From a checkpoint of a small transformer trained on Wikipedia.
Size: 14 layers, width 256, 8 heads of 32, vocabulary 8192, 21.5M parameters.
Each number is 500 + 40 x the weight over its row's rms, rounded and kept within 0 to 999. Layers, rows and columns count from 0. Numbers have three digits each. The size before them is the row's rms in percent of the matrix's.

# v: layer 7 attention value, 256x256, rms 0.096, rows 231-255, columns 128-191
# o: layer 7 attention output (transposed), 256x256, rms 0.103, rows 231-255, columns 128-191
# up: layer 7 MLP up, 1024x256, rms 0.0993, rows 0-21, columns 128-191
# down: layer 7 MLP down (transposed), 1024x256, rms 0.0902, rows 0-20, columns 128-191
v231 114:472541581528417505514455451527470506578457546534403470445434509517478538501519486486536518509654471494470489473473453458499551509535483495472490606491454511475501513530448597554525491497484531
o231 111:485553498506431515520471491408484402439480459481416505577448453490509482446551513513517552463483486487560464487538538568498408442461493517561499500508443459514466577480477519533472450456453471
v232 116:472533410487554501496500520522514475486455478513462558521605513468519518478512511473464479493359485490551524516509490533455478485512555527447515396460511518513482449504492399480540462479478500
o232 114:516536466516545457508533495553528533549505525491526578465498455569520574517474517480437523507460388488486478515489436456525551523502477501488472579535465532493514482508602509475479596484501452
v233 098:472477407474479511495456513469486479428567471460526491485513489474509503511447480476501545453475485490492566523490481530532512522391504527525541511524496518503452500521449460531484488536488509
o233 095:466489471494542486509509471550478503480563556444472546446523486506533520559474449489522450531488503445367468527528494440450500528534427538477507513477541460523532424530433490465531477533578503
v234 116:537500540501582494540505443532474497591531485531545523443468502507460472540458513548472480503560498491551451496496495470463484456525513516496559493471525479505504435482451420495454508497508500
o234 113:570472480463534475505431471542486484571492414505536437461523568600465566527531479493514542536530476533500507484459528492476551458475539462480456482547490522523464545490457512448445508538443523
v235 108:537513492470482470471512446456506533410517522541499532573601503482501524524513500496456537512516516514445512501490520527520468546539534503514426476483462447486491540503463539505481510495550484
o235 111:563491545498492508545485539478497524490497532523525550513482541477481464523525569455485446493582474462491554500520496494547502557597395500499536447478490500383562411501504532558516472509536554
v236 105:468433398494526483534488548514520515526450528506480536506565497533528520455560538495486480486426475485595415482557458518471440524507526482491521419494498497524495528517488559480456464494517518
o236 109:456494512541515523543492530534503501540455492459530571476551483548468538510492495485406593456457494489479477531518484505525530522506507507547558525493503550526537472541540509544555558481502457
v237 093:472543501551540470550529545541486485509451463516423497451490512516506483404462508483491476537424536473496467519513545511432547449541516496470544438482550498512536459461580435446519523462568480
o237 103:556576492525491503446563543532486526570510510538513491466533525553508499506443490566489500470491479517566502501513422443511559475447560536449438523525463529487488583470578475486446522483521481
v238 093:505470507511449490503483551484514512465501516446587510517501519488532527554568501419460527416443535463555486514560473530467543510455535507580556509501481530454470520480475433437512479537514494
o238 093:513404487475532503484488366598505535484436607460523518504506522501461553462452501488456496526440507466477470513513533522458553505530478435475554545473541502498536368529527508473513553525450493
v239 108:409529434495464545510562490537507473464510483479479479490536494455515501516478450411480450575413468521468455507489552491416569445543462522461446555510491522485504464515552526512630510498505484
o239 115:482560459513519524468543530487567512469511548568521502577492434466555414494487520566499490471490466512510476528488433506480502502423496516475482510445474488467481596477512427547513477470533481
v240 102:531511498480442448486445487460476490518490514506503468462449558478472533525487476487587528437594554508515564513438433475602494552466527502490575466557483548553521558540415510595423501528427506
o240 108:461485524484460468500459445393449440474491453435442524446498467538506553538543473478567521512523530499448490495502519515485428458539446490527505491585485468616486428517470571472474453478542444
v241 111:512571575506483509509565505547510549575545518500477489477424502489392436527476520493585492486545478493496397493474534420496572503609510476471471595566516471442522509498522551428560492496488494
o241 116:511462571561478503490513500444463512473431398518528437470565575477480494468544484501532560515580579503599501478560539515505483425449542533516508399453495469484565504541505471582482478534455526
v242 106:464505513448500459472561448552499542511490507486555465528484496441541537522500468429509463560498542538472517519529553490486522456489465528462468496468503532514501464476537472533534537539539476
o242 106:494497486480512531469569520475574485537543542617543498641488473439508402479493516497562492479491514566517501485447479499481508493496536499436463475506524519495439575457541414506484463463496536
v243 094:523543559520483481500586457540497528534528500489481462441438445489489538561408472503485526552529532556417501495516548467483565444505455507500475573537490519490496487535544557546535508476511511
o243 100:518549497472478522507541513473530491461552545637471489571450503512508381474494519539547499445461494568553477507478422493443458488439494544474483461495490491536496630491502433524468429476501505
v244 092:549496522478467512435462536435486461453581519466620485582521501503503500517467517526484550472479462465433554502505495501495508509510567497566495521467529458456443486494456507513495492485525469
o244 099:491422486505483537524456488502493543444550520507490499454463575422439529526498465440514408512515577405499525534525512510517506532562446518475567485439590454499530431505438491542519494561510533
v245 100:462515514528516568532550507561520434474469530472478506549547507559500466482560496476500401560408472503485443511442524502449512473610509497475431543491501498479519490473562514462612505498551505
o245 097:505548475524486539491517553500547513509468495531550450579488452449503450501489529565475538555522458505567514501504466499522541482439597485514499515470442506425485565485547475531510532484468480
v246 106:517453455486524485559431418479475523563490475560484496433545510502485505586494484533461491495609480532538454482459457513483428472432471502454561516509479511577484447495418446512463486491509523
o246 107:541476505488527477535475450532499435528527412420445502472526459585492555541533515487445508457524459510483467489439520522490501515488453488520458519546465496515431520470459534409447506518470474
v247 107:517488613473535537457440442499479512476509526497529456555459488469516501470478468521506522520627475517434594503430552500528450488509431496485464536464494506490526494476513498492450509532511515
o247 105:526495507441486510499483484478510494460570543556473445597448500462519444493497482500571428564534489526557515430488528480523450552503552475552442451523506458439458540468482479478461452467463559
v248 089:494452503508475501510426553488520512478509526515546535569540520510464479515525528546517510466535479387515450500514479484528472545487553456551466523508477457475481500485465493467439514511542495
o248 096:524418526526485564553495444542473471500467485445496481477515543473420558512503494475457458577556585453488495482530577519517520457567497470529530498483529505487562394582500513507501535537406539
v249 108:570519534508496562497601458513497493556536530500529544486437523492459467494451510495630469542487509499457489505465508453580507468657547484440480598534525499507518566495467529434531461474493514
o249 110:564422529464459415501474546480437491415476373565486480428543519516560519503561484484590533556512500523571541482460496499513423403487542508558509437504517448524475537511465510481500511462489495
v250 126:527541565511506540508509536513487508481560506473514531476508536508502465466457465551530550488483519442503543514474533527528518460600535493530563502448531451476508546484591469438520510524577493
o250 124:533502513462509480478486503481422508499453511505512449494513493515472562466429536501562470615509434455528497520619489479507541506534516486466455472513538485465547451488543474508505502541487519
v251 089:487453503483470485486458602458505569413524521459580461544501485503573538475468508546501541451448522477477500526506530494535539526413529468575576495481510424469493545492517475495439499512629487
o251 090:457423510502503553528529494567480550503495597512534468471532596489441502514413479497477415536526587485480535494531517472496533528563484491474550480456573520497587395541504488501516499561524550
v252 104:513569471515464519528513508530509481555456527450429472536473507532503549553526492449543439501477515497497519463432494504468589565576510467496489501525505506467484577501504578502532479484494512
o252 107:448541534532449510472554485445469490421397456518460574513493426451508503483486520483519609428426490509541463498490454500533446476482564529517557535514488502508496521480527502561548514409532429
v253 114:522467544506528501539550516548513525600484510471432483475467442560520526502472506565518516498500450507500529510519516472458507489483492470501488477486511471478496470506520524442485472461477515
o253 113:482502531493513486511514509537496507499518461571476491525511552558508490463502469470508510421457511556576504466463450500506457470487613532556486499516519532511469631519519409496420553447423529
v254 112:431473478468515542504553544511507436431519494473454449436496451557522453438538468487430528497427441487485537515564468533480538462413503528561532486512484486463445472505493545547492484530468505
o254 119:446562476508556543516488541500535473506565602508485518565470414496530421479449518557461479465422462482411466597516418489435490525505490499507496552471504517534439560473473403474537473472508500
v255 111:514561511503484483555532551519488495585514528489425489445398460577460462468483522524523499489539479449542400485488457453488553515531462512541519538504490485503465498546581593541484478496430524
o255 117:438569507512494518497469543409452460506448439489456463529504502499471518434511521527501618407449536466525469537586508519483488435438521555519546494471485524579531568519470475563507468542494465
up0 027:485466489506490463514513480513534499437512473544503486530527537542484523554474554538459498469489520551415470537494406501497511559458421561532464491500442466524474457502480495480537447435505435
down0 014:530509476540505486484511560526477491480522547556453514425540479442503401559521485455474472492475489522567617479574504504588511521501452482458524507433507452483528520471465560504532426388543494
up1 123:478500494466553476512500476556569550497424503487568457535500585470503525438443515513516528452490569486543440522498489517503406461493525604529517508450481519479436483518452506463507466435475498
down1 135:509514501483466517489553495570540520500527564502555534614496513477415495515460471517538498499505457533551418507566538483525464469468508521432481497498476506430457488511455452458499494475479526
up2 139:407540495493477432466515438533561517526446476481537482482447536513472558455452524614534454463467486555469497569446489544498536538426461560489556488485471538517527432477512421547469487539477437
down2 140:460562519480446627529492508441513491536462557553540540514514556484450585515560563480517541466569457461535542456490524475420538541596524497542507482486517592540532499481535518496463509479528462
up3 110:501527554528567474485412497530525452568558494502530427461498484504520471514525486517505556510530502508478546477466491553442580494490462537442441546511449507491445583503478509504457521517476438
down3 108:470472555440466487452556506524527452578534466491509468511489444433462474504467508527529462475447517557494499552504393474493481491415558467449530546485549476499516510569495430448452480472428521
up4 120:530478501574490503525557536535494520494441483520576528534479556449516550503513482514502541464526487537486478558389404507553576544501495551519475470475463471518508560445499434456537439513471468
down4 122:505431430484506430464485562479501517482448463482582481414551536474499472464496510526528479602474549538482495489530488558483466495518472489467494509431564467532489471494531470479481454484506487
up5 100:433543575464555504550493527466532547513431548485492444455490614496466456433460562471621466442465511483465524552489477471484526538549473485590509469511500479610482483491498527513551461511517488
down5 107:518490513527541539567456579377521458527458463525442491494528479496496538515468516487452568584508474517477456499445542541516501454524469525513473511495561453530567509479528478487401435449490513
up6 048:462484553522447454528461467531533547507503566493464489486481546507492537468457530543547495462548590566441456619496515522471502565426531552517465540490432533498471507457473518498476453434470371
down6 037:562526514508523444532514543526404442561530461485514585526510530466496407529455490586456541466487447492539455432574522408476529509532519499506541531512530497470573530531561500556572467494478599
up7 128:424503420523483497494471501566544537532523551513533441565525498435515507466544534561485471422555486562514510505528482495538478527491462508510516436541508480470416503467528505483491486458497502
down7 126:512463530485512468529534443517571488509435506489488445486512538444502420503544470457452441447486514543542551587473523464475498494490501500584486503491469477537588520525518510522548497474466443
up8 121:520500552488556507506547459491556500462565582503564499480494497449535529475434535530516483553520482572416563560565481473509547489466507566517486499493485474492542429487557480539436439447456515
down8 121:534484507482477527491502452484600493459506540500515538444507483501482513477467534489501513497530503450487462425512415602521478506483520539506541497485545523443549500540508482486488464448487430
up9 115:401489487557456442460462491542535491487464523561488496557539525507465506501563489518609483487464409437480460575462474556498483548473529535504524548424476514552433464521469421483475544444518520
down9 116:446525463577512518524466524520519431564464494536417476484473524489473472520493500438533544465463551471525551477504466527478502517507463528470497497522452470480514496529407408499456540508489571
up10 033:481519507490539493491490453499571513456538516555499516523505520521496525534468511491542439449503520524431473547516435518512488559494485546510495535445513506554521503432483515502566453456512456
down10 009:516494489548540517533529556468539496512478487505510505590527493513504451459464497589520541490510561475506458501448482473585504424499543486428449459553464504574523500498494500467464470552525519
up11 113:502497492543524507528466430517550499545589514546536458466533479483483517499509586500540448532503539500461463524469498456532500566463451530494491462515530516506536493475509513505464485459508416
down11 119:482533483478543477468549530477518503552526514529532467448488532447606508496484537503519520435495520503458488471422449414555569560466520488510445519531459532490485542605457475526448513581494482
up12 124:567490492520502515485485521502519432523551478502576546543505461571469514514470512508542485485530547487432487473456461546495642491444496506480452593484524515491477457516606514486570378523547458
down12 123:503514536470451487430547476470572585451475504563503491524548493451495471544512468475481495465503525489500469561474527506536495513543509509499512526443494434569456453544487560426537470504477497
up13 121:517518464508508521529531466537489500502522482510569487513456524517489426504498504547506493470489537508472443545521518517499511560422519506590422482458482495457514513527505501533465522508565425
down13 124:481546479480517479457557416573518543518495465574484531498477429434437499510534517477565409552488534472547571568506484424492454501512464502539509449505583585518488459505492484432529517506476480
up14 108:510563547477476576472436443548481520444545564502450415475531511501522483480521506507489477463516452465467542502555557494425498510536451530551535562531515459459431446465446520468515453476491456
down14 118:466516509535418477520474450492531503439472475533472585497484561598538510535479497541506459494515538535529437478562472562570460507580469483559561560470477491541448512506547551540524465560471500
up15 112:508471480468589489442503483470601507537567500545522519564508553426486588441548568491523440523529514485471531524458473535539499570535464510495514521485523524560443501475460499522506504453386486
down15 114:559479511558517494582510516500493575481495497446486509567498600553435502507491557504447566506594612483517553456454466407483491498593508488477442515498515500503457535578471438578478582551456516
up16 066:502510459504519483477478463487526470506521491485547507482542547472455474514447581498563483508496546602460530513500446457496537538487532491509433496484512538534503550586488410475492523535493453
down16 060:478519455540574567485450508556482497448519525516538500434510579504473485487532476415471522498496520521479408487487503506453471500406563487528539524457491475471495512531461524502556518492538473
up17 126:459463604460544510474484413514507498482542503496441447473485516515488560480511474578505489514492497480490483518537581519432519530552489495543484498496520516559506469476548504562512426484524493
down17 131:496478540603522564496540467485536489502463464556494511545472490508514497478458545528465525573598459485541430466489512597497520499545487504533501475535466557494528522473619496478446481535527487
up18 124:529465623463458521536502536487498517489568539594543499562508483451445466506417494485522456545519496515447539522499534458560459552519496468524491486522546449471524503426518486498539464487447475
down18 128:535440572552530566472494495434458437434558484519475599557495463430475482500470443490511487566540485530449531523494495473585513500482514492508530453493446520474536517486535461503465515493500524
up19 120:486533557496545441605526449545543496451570530508554426561498550497481477540496533458532475528509515489484511529489569487476467547463494511494536560524493511558457486493461535531477505458552464
down19 124:531513388488541484502541473531567530445522485523497586534440489486474470551451531536495470512509550443531479434610507412515468495495513475539557539549475510511543443484523522482520509521463437
up20 107:477568446502541566544521482552491493493475488487464414477510536440435540489515480447443480565514535607467475491531563479427519493414498540542424549506460517509540475526499473540468507496508479
down20 112:551512462516503522516559523492570511534468518494463429561526495443479499483580504471453533518537491598560474448557521530549527472501440414469501504486480518415440479581550536531434564578473530
up21 114:510527467543473462532538499537489487509473600519406531496506482552486560503478523511492474413430421562485512507577518440496526550406500585496457540418501454526503476567535456551503464478446473